From a checkpoint of a small transformer trained on Wikipedia: 136M parameters, biases.
Each number is 500 + 50 x the weight over its row's rms, rounded and kept within 0 to 999. Layers, rows and columns count from 0. Numbers have three digits each. The size before them is the row's rms in percent of the matrix's.

# o: layer 9 attention output (transposed), 896x896, rms 0.0799, rows 806-841, columns 640-703
# v: layer 9 attention value, 896x896, rms 0.0635, rows 807-842, columns 640-703
# q: layer 9 attention query, 896x896, rms 0.0503, rows 832-895, columns 640-703
# k: layer 9 attention key, 896x896, rms 0.0498, rows 832-895, columns 640-703
o806 095:402532458585555545547513491531576438533509441443513456551505479496530539420566530530532446545619528590468471448567421530533500472511511431516497477498415556495479520487564454521540570495470495
v807 089:540532490480471526566518540600502454549463526400538526483466482408417445561601510563533418498573448489458457515481425491455599415572453554524504506522514511455442510586525503433510516494502454
o807 098:529551506490454392557417562433463593461517536481507482548484541464332499543474599488465513552526532476540492456496478480479621390523541523492450529532517424532395433512541510497481452479580548
v808 093:493540506423499501474529452461552449456385512462430547488490563520519430475475523480441468433445422563431498480483425437488454474394548487426525483521519395553506429453554504477471583520505469
o808 095:478540478547442487500469535539554368512438444532418516574560546449498563474521496602485491566425393540506691415511497424488480475437458439489544594514568507561506490428520426475486548496488432
v809 100:493429579496479504448495494457375521452534473570510518540514462472480493480503440418469493470428480510487633410460545530506579562482539456512503448567441474501531581464485485496516499489385501
o809 098:466483468485520500512459512592446449546441486495562548555525468521556535493523562500458543459418425490405541572479602539422479507568497463555520455497417508503477459422483452502498436567491568
v810 090:522525495591554564479509480561592482478480558458426531549533499404589472558469523477540513536487542473504536530457413513431612512424503521515524465383417527393428509439509490534489481557593524
o810 095:480515541492499364457570628495460494472507449537368438559421542494444382539448532478505538558516480572541453460469425494541521451522491505503534432459387572542457514460417484533477506512496445
v811 103:529496535516459422493503461346428480519477471504509501525446476485571487405467404590430488509440493500521489519575581505570539507487454578554436473548454554498590536539510441485475449482470436
o811 098:536583481475486522570504445461438582513496468477444460471539579463611433414509474582534460478563463531425534503535480556526396515442550454511518506469506420453527453486507460454483464507540467
v812 088:528560455437491428392542503454491510458539480461523545547525419520512476445521530524512428513496518452457484585417468445452464578465536520572544490421484565457515466506463463466502598580524511
o812 095:558566497501492546480473483537542511506545520511432514573527513644512398542429484564505518435425547513574537519510452568473482590474598465544480448520446564468509420478500479543500514513503524
v813 089:540416535538499512589454521476490546554478476402522415587467484467651518487493511490490473534391453502500571513534527464519496522527509578587534457440538480509489599528486479509488542449555457
o813 096:616573513459476475567566418457492535541498523446518441522550423475501527575480458532417515582522533500544484526565534542545560561432448508489498488437417450521485459525518494530583589464466526
v814 081:541491511463608472491507543544489534542564450525486592496459505489498438485496424550516566611465518531497444604503438450443505445577491484463486520477532532465446421516462420490511466543487473
o814 092:545554499501462496532480447465504474557534502532530521580509549571537553565409423403566428437522467575483615491620570520491502444531555465524526483499521528392533436541500443520396543473398432
v815 091:522517526437532616457422465460430538525416457521482463484524495407421471449467521549469490512483504565485535539516479490484525447522529493513493493576471456485504400503493454487550489446520482
o815 098:511412483501536514533434508474537482516403446472511507505439486583465496517458498531549427529560420579505549503480509507467560578443573486507484466465468524447385458554534458444606512458487507
v816 086:465429525612496504494491459504467489426557448476494498579463515543540503481488485487460602401511578478528551455515523535596482550453488508578563619557461521499461470499466536553509519510485446
o816 096:479453566525501547586490511445409525524476521546525467449443610454520489441452506466486588438499460487567484448500516517459467579546497491573483465530427456502478446475495504522552472504432529
v817 090:509433437646548498519477581444463501490517458426527519550510549553522533428439513512491537533485517522555531579464548512465525341437523564403465558525518551592453423572504475501562560515426492
o817 099:429547494585454451480525636508516501509384507471436468590528509521524530540438490557467446571597574589586546571528518430453453457442478468429458419422489589533408460564556480410457457434529496
v818 089:572466529477440578478543520506407518584538548563445390479468618536544503491397465577555455545498413578435618549557545460459429512489491479392551487504512440458458537536453442505544427574590521
o818 098:452528489533456459473579539508577436555595595543451487456526481585516498626376543426521436534430529476447458500431548508580469540481504528476537473504452509467578528514480450399424412510448509
v819 091:391473523538431485535486435465530492462465477550529462509510477463512420488526418487454511507504486444393458551468494496494477555489515481562514477436478540491461459466538477548473473412516458
o819 098:430380583574422503439476470488502535472523486564469529501542492567538487522541429446510540560562555556518476544504489476542481440545556524524492396483441491524562545572464445552594421486522471
v820 103:538458500562585499576442489530535445507476592475473562507518530453556488599476478516509488419485500462555562591445507436405478470463590455430449520570448451492471519503509539450598557601534460
o820 107:414452489431504456565415490503447411587543594479448555551522516495520456546409495501520474484582505416436505494497561448507439413435524454455529561510422476529549475588525438549435575552537466
v821 093:504481489515553440563512418513465434487491561549469570484455401473506486523484472434556510562491557452440392431436590445493438560487390480559593474488499482436565544421505515515448581495589494
o821 098:509480617533448398491434458467476480503483564538523516472526501464509517523499453600582493481459499494488414489513596488537515523515496542515493468445565466489456564446569407634481414557521484
v822 101:434504473498465521477508529450411541454529490537585460509495481515523552429530478490523452525551486521539542537521488432492488506533562457482551598499538467482460459414481486520554474443416514
o822 100:508469554489597500415486552502496476510637430491601499550407489643475557574574557450552487494481501497456506499571463494524472602504533434567500514594433568493586507489453484539588497530527573
v823 114:455565482431486501582549411574525385507491612526494640556573459478440511511553534494525422527599511459453431493494524607569454509463480520520544434445513479460484523419544566532516529573552596
o823 094:502494450566505439516490472481495520503539496484543533473479545510515438499572455489542484417532503536513469559533445539452397500438625478471479379550608473542496508474467504515494528455517444
v824 094:532452617468456472465464491589617566590386474575590556508425399388572397618459410471563538494527486471546433524467453455530476524526489497461646558488462536565517443491459539559464510465542477
o824 102:511406399501390404542459480494551549591498505622474477461452481421508500551540605476567571562563502494465484422512429429514544496433554511518493528467473551526540593543562565494460389380565498
v825 097:533515465487469425482467491483449550602401460486569543490514462483499488571510489458495509506557474527567513533508465410500512455597483505482434563488526599470509516566468540459547456446406457
o825 098:527471494410450512447431440482527481495425504526552576514454393514506446465508523449478520588584457551492524498547424526482466424506509475499516504445441455413511473458549520502513427524506463
v826 085:438412518511468435456558444501570510548510526537441470436515520421463472578532457475528582524548426463459531461553569484486567480561501434455379562565460488605478428484486522459558413492504544
o826 095:453426443471512492493434542535511496566605527463519478533532501528465511571508447482491459519536475477430429492492569494536521565532475553571457502482500420536540532558501533530475356476605545
v827 103:458527537505489448423470503465492516568477418460477493469454526485466447467494498415513514461448463452508405495475562433422492398567463454458486570562518533613569514529532460478511485549348416
o827 101:522501566492436539500436499538529486479505487456503513575490467460502428347545498415499475430539423466528481419507556454430457532485554550519451600466469434576551520548427429376534463532442439
v828 096:452601560579478543493431550559500502549529553450438543455446546539440484487540444513488504515543587534525478485486458584523546524528420529460461505505504549526512374483461523500429464464525500
o828 102:435625552587500461561551502458515601491451451500533427479512475534446515466497420509417510430549529488549502480504462488534545509547434580491428538552503358411511404510471511447555486439536402
v829 093:551593482523504501530572476535552460593405603510460531558522560582439489606465523455492448573597496528453562481549491605493481567487497508462533561479495538462517577507463543534407527541511473
o829 092:521512427517545422573532570447537484532499427428471480520540478490492444550476465461466462556563491529517430531494447523529503502503443489486521451484485469491524470573499522436578553604510355
v830 087:479485443501478507496457524444477491501464464518520460571472385472530479522479496465585509437457492442508422511482445561581477426517530471437350482499502489635622484502554384501569551402434472
o830 097:428508524501492532457479432546513600539486586488474490463572543429496477528532495444550371561525568511502661490544454434499513471417454473448502423537469443506564541616432428430521478499457465
v831 090:521495482443474518541443548543447457421535489513481515496497448583478519512538392595443532442557521480395480543473513601573521521408591584442434571515548495516562449608491460571534572546455563
o831 098:477484544535510591415583524476558422527599508473458409601486472471523543555494510512507429520518539492546476518503593605450505492502575496544450473575447481489482429577494463537500396393429511
q832 106:545496436497467524484586476464532526436517472460510555479548522464478513430467445524500526324496504568479534475491646544511542475504456548411531479557485505535507606470486452373455486555509402
k832 106:496550483524578555526490563534471542497483468489461554491439498402516557436598439449439519463572472505598624368553565523467570534474369460476522565605456487500479451513466421447471530520530518
q833 098:517509590463505464556493586497444518522538485522536518423483494450561618428467479421454550493542445482540564518478499511554494628543527572560472487512618403570483558517426522585569615547487506
k833 098:593546605493436528477484510450486451447480492610439426488502458472547464466452507505525586497614542542512442539468371556533526427456435512506577503546553554567578531482535580596501508532452495
q834 099:501532464440538395490534469471430471582473511462466524568504536516517457497467608531522520464432413455531410431521507439496440562418511546370530534474579480617466566469488492418443517555586487
k834 100:579548424428519451448545438447503511544554615497440591430554506602410573522428461465457425500472558488454540454436526562482485464513510566417468512515567460542472500527518576432432578486548504
q835 099:482509510584431540603477478442518595528524493591519515534502490492567485520429493535553550457458481508619502408395498549539568502436464539451498435495438517468469458521494521548456509520515475
k835 100:474503426547469521431469446477587510545474518528511466480542445558540493570502473566531614520500446405513463509546431507514588518497467510458434514436576412561532505569531509546496567495467492
q836 098:601513429455505519515548529451543485398457470473561536418444488446453536512536518399501523547574532487552539516436500593492479415437526478523488521515529548531496494545498546471488511463566498
k836 100:477464468465430488539493514444523517498481510474520439513523466492470446506531485478463478494416531474562543492553499511519447497438468484528491598454559431544440487459467491548495467432457486
q837 103:456493472536487506487577494552459518464497377449534492443452540521496524506502350553516451503557440586623525479540516521524526528543565631469544553493575483484506596493478453502502575506478497
k837 103:542498573514529534512421589533499501400482409479448500479529545554504449522536439556488513459481451549548472525465471484503515482507481558499503522535574580548479507356496464617473518516509463
q838 100:494471589541556444529457447507432467479493532463468445440509537493494482492541437582436540506399484511535443488415502565495473523488512426491466606508532487459473489497467410425537518434498501
k838 102:482513424561497524543478504498442454457430494458446485437568452443457442412412522551588501581513448578584403539416513433462523494526536485598419492506517493500505428526559453499484548493550507
q839 099:470504494550536488515471489500491517538528495472539459449534533530516505419521460481486434445419435511475494512566481523540526474480539529489499509455477580475504490488464462492582586436478559
k839 102:475412452463458593567515469514511519500590530531478549552578550593518521413514497520468455485469464416418434449462540600433583492485615457485449486430440567472570510471473555488452538500471552
q840 100:479491473473552503588421524509431533586489474504458459452454465530488428548463477406559493543513536531533455510531505627542494616542495515528523456494578416539588418545476557526510579493567472
k840 103:424493465528612488590494459501518455492460561483506459572486365497520490477459539444514469463557517538540456467525478596511541549524491461518631467467529454587453469519503505505439535466543385
q841 100:490556482613505470548535475533598637536439544488625470460508488494548511506470519557511510540507441453500408431418489490515465569442516518508560533583436550548626510462500442492500486578503524
k841 101:425532399483483482521464540547579501559498460580505495458491475439495523458419560529560515473520509456501367509501476439549477544548427548508454428522501563422508487446480528547576422510491495
q842 099:586540430485409507543524573500504566517563543407602496455509543493574432553536460572504489494494567448508426526515466550481463420512495519504491463482501447442592481499434574549494511458550375
k842 096:589522515461551541518480554506435524490516603434532515489521492564505547469617554533526539444600452539487511507498491446422453465537558558491431511589522454451508500451530407484493491539489465
q843 104:536472432541471458384617548569559544549506610564458431549459399425465513430567513482461634481410442401404414481435578495498518443467424490462472463526576529530499594563480439451546548458459478
k843 103:474489478558467479399577438588553579456531407510505493572467571505536430473528493519424502485547453505502428477518489596485467481480451555416605636468602519524502426453466525491547511467533571
q844 099:489506509533572517507515481561500499516548510470485492487526531462490436463439576466476578466469422493454512445556525447560463548495448536473479515473419454510457572377581476532571618506557511
k844 101:524458449484466546444491493522444471600495430511499545376476540384483472516539483432537462471582515558545476508595470523439584501509598480460440414411500538510573516596541490560625468554470536
q845 100:478516455447501535486505524478459477564438453546488466563458553472374564485476432492490484545532448495554447525523365469511434547504570495394437551499476502489464460538507514385487447452549529
k845 101:464528450550456534537558420533387425520506466564403517435515558506497549511474389473463503466547478596507516550499527459468583545436539515475506558464469447482554480510482485402517471537508571
q846 104:472468644408470475473484557488462474544450409561584473453495490441451475508566556554598427532481587495468482543459596475479578518438452505522546523538450451473522505559428512572513515500490487
k846 102:521456547513468493524452563398455469477518492462495447522499604497457463409480565492526468513462473475557484466524413614498569512493482516572473612572542499477449569510503515515498465477475520
q847 101:682493516436549437525424500464417410510582512481458493463463475530498465530451414539474475506455451483477484527420513465513485460476569439535558549395477485573538588460443428474516338440510452
k847 100:426568503553425518423554593512491485461502540440526493472474457583515522520448581501526465483578520428550440488568475499555473566390524419528469529515452516378481487460519478538433532455512497
q848 100:488494505475466443544476414572505515462522477420617535526394489453529463566474529432596526571441483593447482537528534448582576586538511521555492482548375540509541517500592508548438485445487484
k848 103:477486487504486383483550436460444468463541534481522568510422507473506466514515433477458508481415439473521515617598464560505420484575467586524525501497434471480459440550592497475513505506451468
q849 100:545547505614524560491570581622445475516485552387474426480495510490458487433464481507604534522467547516512561559552537453431545451506552491493482540498561484456523535557543431538520507540469546
k849 098:513472448576417452507554409581442532471505563430480583492415488420508502568496460501459426571493518538392454472495446507466629468467514427524446556455539458572554495493499400617400503497557574
q850 097:503475546485515484481506449506457474460463521567450531533471583419509448540545440500502500479485413569509535490629510541399533577563569558479466531475643484434531464579593477503482444474531482
k850 097:507464440480498487492541429471563483514460507550489472596553581426534437477520445527408491526483483506501524573443428525377541544489639517448472519475494468380542495519485515498564510526516436
q851 101:632544482501537559419590427443573444386487500453589456501454452527475555550432508455517529482556558485467553422437521476434499559512452564521502553457464536521547513506598472532405486420458478
k851 103:554491460534540461500545559487510491507497543469492445535478490471570512420558430484468518455457547568532564567605559422569539590549511530532511450515540472469512514621529569458469524506455555
q852 098:527508495467464504536503447598516464465517565377436565547491511547402512477506510521496436454609501577543521572549533406568529448438478514503515552493422553470518550467527492589488416556432527
k852 101:555493564555471458517527480558515579550416508570581536483452545462558513472405429498542478544544507490482470510414607497469528466456387600387479493493369477473502446490543449520459495482470510
q853 102:523489564452420395525459457483476512537546507492515530429536559505467556518436552538510490483460494441465553415398477578548503535585480517458461477540517534504479464510450478468519525536476419
k853 100:520442491510452498547483525530498489527583443580474452495509473476451509460447551589486540482546568413594517610437475574480593498457488479456488475520418518521552626475504604568412638496512388
q854 100:486497478462442503483474532390508532481458519467457476544490507565486531543508485411433521535519553500489427544442559608577537475368614568479531666504557439484496575531520417557533535569454478
k854 102:487495477457428473534493456488465574406536555423551570678494501466494572421497461488461453505443550477567564502461470471518463567374513527618524555534511531475426544515519487494593512491502539
q855 104:533472542417487531510439428373612461481524464458602416511520470479520522437460592486507455528597585577510463475439563504479374440480584562562435414517456559485437545494548554447428534557431477
k855 105:483450529480470442546466576500547572522475471460507545465436452554485590508576561479489520525473484544481536465483456600525563439615535510516391450523515454557416537515444530519466624544453517
q856 101:475488449526533571523507530545474532472538447480522430516577534496460476485509577479540571490547403466538415553482467470537492413450475562553439441519539443567511522470534543620542464511470506
k856 099:510531560483504494483442572563544517474469557449509442553505513557507527585483490555457512605482536497406523480551498504509525462456408525484474499487499495545542573412555571520549486515473505
q857 094:528468545456516508589542448506527537525478529448428535516559423521472487533527479447479417538467507455507491548553460430480490521518585559448541489592557438468503522473496537570474489484496422
k857 097:603540453538475436496491431553458500476580496443450569607559447542435455473513489443542521555482574453567434574474617521499562551591478449550499504600519489516502432511510543526398479496551432
q858 103:453518526498488402549548511465516542569556477567546500518553555569489465459532530446509487491508535454496526533552660453541403534564424452509484528482420558384460484460448484474557431428515493
k858 105:484444537488508572398524544456512527549518501577497528541507546566516497513462380470516558494464498379529449450557526536548550515516586499442643516559504491442505467363451500481569460516542465
q859 101:518551486482466509578528460568426443478507553492529588394513451543475525499525427535529470507530465360563483511468464479541444575586535474469448342401639476565513593536572443430503455463539500
k859 103:511608452389432429476479479473484483563461464445494545523518512501503416528483537500520585496543596402474435518449463444503469469534539515470434401498517557454555516545425528522529429522540478
q860 100:496500534478494538536471482457509507490531416457550525516466536555457479514510565479570462511499429445530495474511326513514550559491510487494399471501596535428500456486406413495509461407463378
k860 101:411533594541484487515568547568517434524453558382516551507516509545460484515377561460561500602572418542483520441471463567492515467497517554416463508547463537535444523533479456564497457459547604
q861 102:512584603550448492546435460509552459407445603423518492500487524524477488506485493493523570536504460547537458515531488456485453484480566510447499438518598413566430407512506420453523444490470453
k861 102:517443519517546502437422542462445417443511585595495508510443535520522497511474597534537440516575446451486584575622503573528586412397587426440452488445538533604420513591515512397411417597435497
q862 099:505547576520493461455592570469518514551460513452536515432529498550465458588551537500541468472425454531504517519585551490549465457488440549511584459451470502455491516526537595597535506517465583
k862 100:512469548469469384484477513594490508530535572507450485478583498526416469500458577410524536533491533527458460545539497450455515491556463490551511522547559495417504542514400401551535491576503581
q863 098:552539465557553527501512532487530535486446515556459495423462520472491497527478468486612530531533486536523572559462603486510567528449463453517552449529449455547516522613432483447452538536465414
k863 099:510535558418500517433510483527491542496415500497506506478530688503486484454518528588563460600503395465489530506543541536596451502553476511526357512532471413545427470543459499520509633573445442
q864 104:487546457494510535487524413489496557562495427483568417524578424502416446488499532522414563440526565554500387503480494392540457569526517542479524457498507437487465535502465533548586493519427492
k864 106:531491550554464486400485456543466544513495420530456443528524460586587495522558458535479555503410502450443455489532507498521552497516430474450494532504468466518465528481504463450439480507483544
q865 102:486453561429503576453497467452487529516424546518451647437523554543481396537461431414558578606449494476491527473392474531545452517465548488462426489528547488455550518597497487581465478482556488
k865 101:501494618473459420536476466522588516561477517509486514426565536476579551513424446403469544569527527366440499559550440492552616495431453440494516539529510452505454456466431601519542379470470453
q866 098:465458486446511450451531480542493431411532454578525544553464493464442437596506500512450528401470456525447514485496491507552578503514590445565449560398432494500501494506484522505440502511555528
k866 102:492565435472417460394530610493535558490538583473481486501452522504499474501439534439530455504527438575422489453507491486503482486521512420507464481604419418495509536495524587383484532565496449
q867 102:438492512380505527600489554480529466452509588502548536516442448517452483454506514409478507576501554507596515531490580441515508552428420444498507526494565532555415550437479495471595333534514533
k867 105:545466554490487470530533537471474482437500627487576489545505509483555424507503534450497499502441501447506482482479535551520489548451457545426509541516496498482474519494588571405589550486514507
q868 102:470570450528474435474492474491515551446503464438452439566462480471492509573438548531475466444639428462477431494514535499456475476503479483516449536519530518503520484447518471568540606493582578
k868 101:472540465504454424523521537452536483577483543490566472449505455446630500487500580530454511505533430518566534513459574500474529543553516507510423528487577537534545509469534572504426507475526483
q869 102:506499523624596570409510511451506588487577523548550449470569562461499550449500514505497514521490523536483496536541478547571528528537568539494562510557510569505452492575499505531565524600473494
k869 103:452464518529566553387463480365609588562503497536480459473484497474430499496477562468520546555521527538471492493527490498569553568417554510481498484491542565476523524514467520515509503497488527
q870 100:513521479508445495509541505531429444506449567544484523515462507512498478571512497515465427471486529504469479567529559407521458496485421538471516558432552527463506489514621486556517424570510515
k870 098:549500525565544389509544481443432578437597439492563498467372462602542445483485452472440451590477552432499559497584524473612398476481484525473548483494484451491531441588506546526504465523559588
q871 092:459583465499540429476459491514542493509505478578521551506526531493469537549448456475460602512558534494478488552511514504499473528438467492521488530506558506550484526524562493547477394581452514
k871 096:523507521504548587487438485462595553554520504552546451543465482589491489548477450449430383459533563545539420505520436476467424480427583550551497462519446556501522411531519462513452492512432428
q872 103:522440525531435531444404463493494408444496537499509542526441418478509459516538496502540564489487435455478407496511478451429563420395572474528506601487492382535496491502533571540485445406465390
k872 101:573495455452518547465462405481620550544490406540514490531430487455578521584621504515459474501481472482514444466508497480551540507431589550479578539434530465572475442506542484475360438574511488
q873 101:526464547497464512503583519437465484506431543492521586621540413526474526482459426414501453488555482471560467599513435446474560550492501435563498567440540537537513425489531437496528515518467573
k873 103:380519506443407502611510447484464533453560478473568495508482467531391462537411442503491550569503474409554458449490571581450491481421516472415496502526527472569521486504449498611543501452489557
q874 099:543589504464468520404526561454458461398478487517451527525445546457513473511539598600507445617466480556535462586574524494588467542563454552482441514488510521605384486502585504475571587491445480
k874 099:533544440556492520513426479391489515528518470487511521558441535453446412404502497526514533527646507449578558449447512538479508501507568484585585517458509440545532536473497447456433521422524421
q875 104:515534493454532526505466459553449506540527516480542446454533514487484476485536499400534565467495404467459519450503545472443521524474448445502387527528481536420464469526559459435522519509548457
k875 107:461460428538555468486498405532533467506477473386487525432524530547508552554553504448396610569494438470522447428408445562445584556447524562448344522502540520558461448502575483494478523575546510
q876 101:576521526496449570467472525434512522613453507548608458597563487524555506550444530568519502466488550491460571407591492456572518574547492498456412460531464535535529571580538556448518444445419575
k876 101:476579459461485492593463575500564535479513522443493443521552556472529509515421471515374485530423446488465503504499522461549532549571455485509572521489452424517478499591548503441558413508545443
q877 101:491549442491554537548505470496523521542501480425436489459484515495399553516426512550466559484548449560581412513448504504522639518525545430544486587594441456509562390506444472416491448652556445
k877 104:450401534562536496607481431576529570477504457513435534570568525487527511528505578451513546532458528551502535458440536512520561524544473487535568552515479570433469499534533478446547482543526419
q878 101:503521421553527506452603523495500438564468560498473613464490458446578521460457545497540493398503552515524421509508347572518537496516519484472563527485505460494511465527436540450461465538471613
k878 102:477466436545552425521538504497577551579497479503465581501446498494540553451521577508513521596577506444519514479578463456526567495466448509519508574463520434511580497690499490419441443454571440
q879 101:585524540530515523493434545446468549451501474519406542491434515461534448513466542445501499526472481503452535474577472535512493554507463500482480489492509525553454488451428463353444493461496469
k879 102:522485489532506562448433531501478504534629501456544556465469418442542509454462414499525546445515455549459485537367403436420587459542526473524454440525447553392454532419493527542528430443523411
q880 101:510470509520536597509502491466545527556498536491525577508504528532364411606536510401503603460520532474513562564536514555487510510555478471511467491548455501484444482515516532469441515472490497
k880 103:512536450488453537453472509482477550613434569512602561566545553459480512516519538468574484501447550515476578521507462546487478584571466504427432436545529530550413393587493538464431468441520485
q881 099:562339437414490543535525570589510509508422461550558544386481468394556469495446579524585601469411483521473465493492525426509514532471534513539568553500462443439447519496531522500559477487435430
k881 097:551593533523504478509519540524521602545493520386457521530382527529483562528531533421537514521598565530476508451603393446543499570467515488557532497504523501504522484466531439552468471525451463
q882 102:544565431498472481558526427447551446496518543552558436498536481498495564446489457404612431472492529423426471404528509537496543480497545589552432543442475432506537467490532518417425508508477388
k882 104:563467447436487558423537478415457540589524430461497537508516526539579537489531447477501434440390470426538525446403531465505511433494585525451505501532526555432484583485577470532452498558511428
q883 100:485488431519454434437439462517605513467566534486515478455526507480456463484591580545475492482487580521517537522449500542560497542531467509438461395495430422547475558556416519470458541527547497
k883 101:522486555411437506469555509485582470505470519452525480471455573454484558467483561515562537509553501425533455537471534478573538484551490491433489417587482463521461516511529483451494507509546489
q884 104:387496465520495490478485499444586481550498467471527498495513432561529498486557483409448522492452548389477621483455472531456489488424456501436502490551495489503489502455429412527456479607477450
k884 100:490468518499499418472477553468504510478526484508487484477512465534613606472526444432517459442523494488496534477531453621485532490433536509498496495528490583489418583541554472399500426488460604
q885 097:453526527559473417488439537476440449426533535484457533465601540480484471471513424512423572604525594485551539520487519488536413463429405551452472462538506412571455499555519438501492597492506515
k885 097:395394507538570440527470558517529440505536493509599530592576504377567536455542442422524477347493546485482500474428354577529553410436419549436539519557515430498473530484497524467485491538519420
q886 100:401459530497423512496525544436528545546568493440500475492501446527620464475481494580462474466490557547494528521512463535446499600553527475517531488584462476528507550451471512336578502504556624
k886 100:460508451448492384549553560483531501570527503551509537517537480468680542547420507532427508466525555501531493526558491473541476494501484521497557440499442491464522532586472488481479492484521555
q887 099:636465467500446450569574407553441508443563459508375483544456501462417547542552623576452462534544465460579544520365507496467506509641557479535466517543436423431515500507439506506537539491488463
k887 106:536458462494544479429589459429441548520528520407461518477494482486514510464573486470548583499528522461490479386528446441510504547476485453406506539559490572532498509462466416519442490560531599
q888 103:460521569503548469518593570558484521546543518475551501579522490451502407459487517493506459378504452575522408489436512467536530416510483538575505521522553457575515485526428556389524591500592595
k888 104:458608487534523469527535547488572363568493525501564536412490434427568486569540603494458575446505514533557437504446539435417526485617558533451444451539542510451415544583489557510471509446480561
q889 102:389503498478504422479518454501527508448536432598495457499484601473356447466467518572576660473488504463591495515504434516435596463614472492435479500510590569532474659471503546516471534464430521
k889 103:484604517568493486503523532574481447478497479571412482420497534591563439518476475586550554595552422553491504430488433587564481506498541546458590489527553554437523454414531517517560545503517440
q890 096:523423493422477572419457437525505476442346491521470504445502518467567530464520439453530422566434513416514524526425541491588534505461508414495432554505468469538398439487508493514489480454493491
k890 101:556442509407537560500457532530578447475479500504488514488529439393437482464452542454501407518499506379596474518540511504484467536381543444503444587526477519542532465513605587470512563521465478
q891 103:525573554526551500476482440520500513476507491521539519518514650468499502427540537479500473551455484438526519510455538517465495486548479485539466514511485462533483517560575492535503464529442509
k891 103:491553509453522523556531458432463459509548414521494493542484557483486533405435539499584484540496511568430414476498559510390553470409531482538629507450530549487572522456468527512508526467500509
q892 101:454535546536424416455414551603470571499477450432510414524527418513476498581490590521484535392507467486465545522484439417511499457508523459497511456454435458465383513531474564537446492591462450
k892 105:512590507539434562417512455557512463507549497462548429543556476501461470532457490453474452543589523570546515553533539523456478414544450416554554495517466457364561445581566528422445448494490498
q893 105:447505523449528465491516467476573536514578459575464514521491540487452570475414566598527560492559531510445498553438443550545560479501522493514572462543401463551527506402568535472556501521421470
k893 101:491548486495516593524569518461524501526575513401478459515542627469422533554481380550504414455501506547478532510549519530579486387544495534404510537539406479459517524472544456407505490469453517
q894 098:567453566506514481557519538518438533523479494551487448462431507513464507515520614533504505461510529528614489548443375510515514552524493467486525470506544517537496471487514519552481422416665507
k894 097:462492454485480591608462524574522407504477482553517452401495486509458490423443519517494523370550508512550434618472484497498550507527506491511482554538496437500522434409495558542468492465420412
q895 097:495587472531476474513522502411527453478641538476493537566462496501500476539550502517546477559416486473539598518425507502459528488497436562424511500548489491422426534539512546580475578532550484
k895 098:485505402552520487515525517492580525506566615520466517420463524525449521440522450426448470526496444515567536463450479506431564508471446658543588495513482533487499520483520550586589561500529452
v832 080:516547542510523527515474489551482540483530571449577526469521564400404553510400521484501483510468535545468578477600600504579464453487519458508456456488511501489563507519485496548490496560436400
o832 095:491468402535511490498466516421493458508501489559499504515462452501584553514563440466454573469511493544435494473480393547435499554534331521456515510472596517510549543499511584509490424495550529
v833 075:509544458476497354392622495565500494487522444443522524443497429433474474473445502450510364601446542528487470456467473403490481502425479450493557476484445539453506464503481573519466484578448438
o833 091:458427458470524521498483446509510484473461489520440522597505563573531510467590472446494643433511533431438538490537578541470462495566568544421473496456561430489478511453501534530481477456548538
v834 079:575473524462443479460553460589486481512501490509595508585532569480610490521510514520491497538478498447507429515514581514410453494529480529552537488455485556555591428596549504573429528500544422
o834 093:494423459451534532584424557385505581453561497439420425452465498490434447403508475415552535491496498509505590473496505539502536596457427553426480522521420439484509500462470450407546466575495502
v835 079:499522478577551446502603386453526531530491525519509503460507555567546520509553528477492463486448513439469552553578564484386476554500470511570455551463447491503490516514448546508538546476452583
o835 096:563464491475490432491438553510474530484438497393460495624497508573384401448437419575531480514501443613521522452451427533464575498455561558476439542526532465485519550493572536498417425384592471
v836 076:451458486419507525498486474436509537537547436447445429454578540489528429532490429519503510523451462519430434517505446481424426474608547482492505479587547424595545474427523566434510557520493463
o836 092:474515537553539510528517517476513474570390577501535529503450504467501567485456511477550577463500534461540545545471555543591468573352480488532413443471501406487419505630427554497562470513515492
v837 085:555538483455481418458440539426422541485507526500446415463429479485577547514472534508490513447452450529562499519562427477554478546476522566534580472584523514522469504526504428406495506432553497
o837 092:483468574507519463504488511558587533450481401470552451502591451439467446492504450389470507501543510535494486562442426567465587465540451477472466430459472456517664445457492440465563560475535444
v838 080:538508541469506481493500499477484455502585518415471492536526457502446444579392441486397524508495525531480489598504491511623428510513414538458452602488515425535449454519459454507561504462526512
o838 095:471498525469563532504487543526511627513472550560551521512492567486555526444547507456544496457518470494508541439497556494457490465456620518490496463472523487553537546429607466517461535552499482
v839 078:520496472591422434499523491521500617563464510551452469476550473484537500439497524420493518582525513608502551479598427507429446597563542520528534468516440476552549459424570510549548580539559405
o839 092:536497512499607535502596476403550421456531528496563428597527534532546503476509501507491529566511474504520438511514530586568531457513511532500526533456550580384510633575456572493483467455517556
v840 073:501496470491511495393540483478571426578551493426464564517458563463377484567552485463552497527487487498483516546507461457506444403482578528543538395452506470501389528487512614460486475501598496
o840 092:421541455487527440527474474581489494420445444473520514520530523528541533462513429559512541528570493426491550473582578528456468596520547492523497540549432429547556485483479512520440497512437536
v841 077:541469549420537483533479570490496615528497540480571444593504518523584539401564518538469515428506501534581435501536471534488497629532449476424490548518614390566519547527538390500469469385532452
o841 095:501541501525447521555520507515568473441457480472477464411442530462475484516466477447595548521453458479493460500516478489582486449545541435547491426545442540443410459513497601506475486548424550
v842 077:491471538491536467552498529527570554524552475571495490501521516519384560520488484555485469540494518475571458413503525497519478530472484484531564468467520510478519533492407579379498538587571488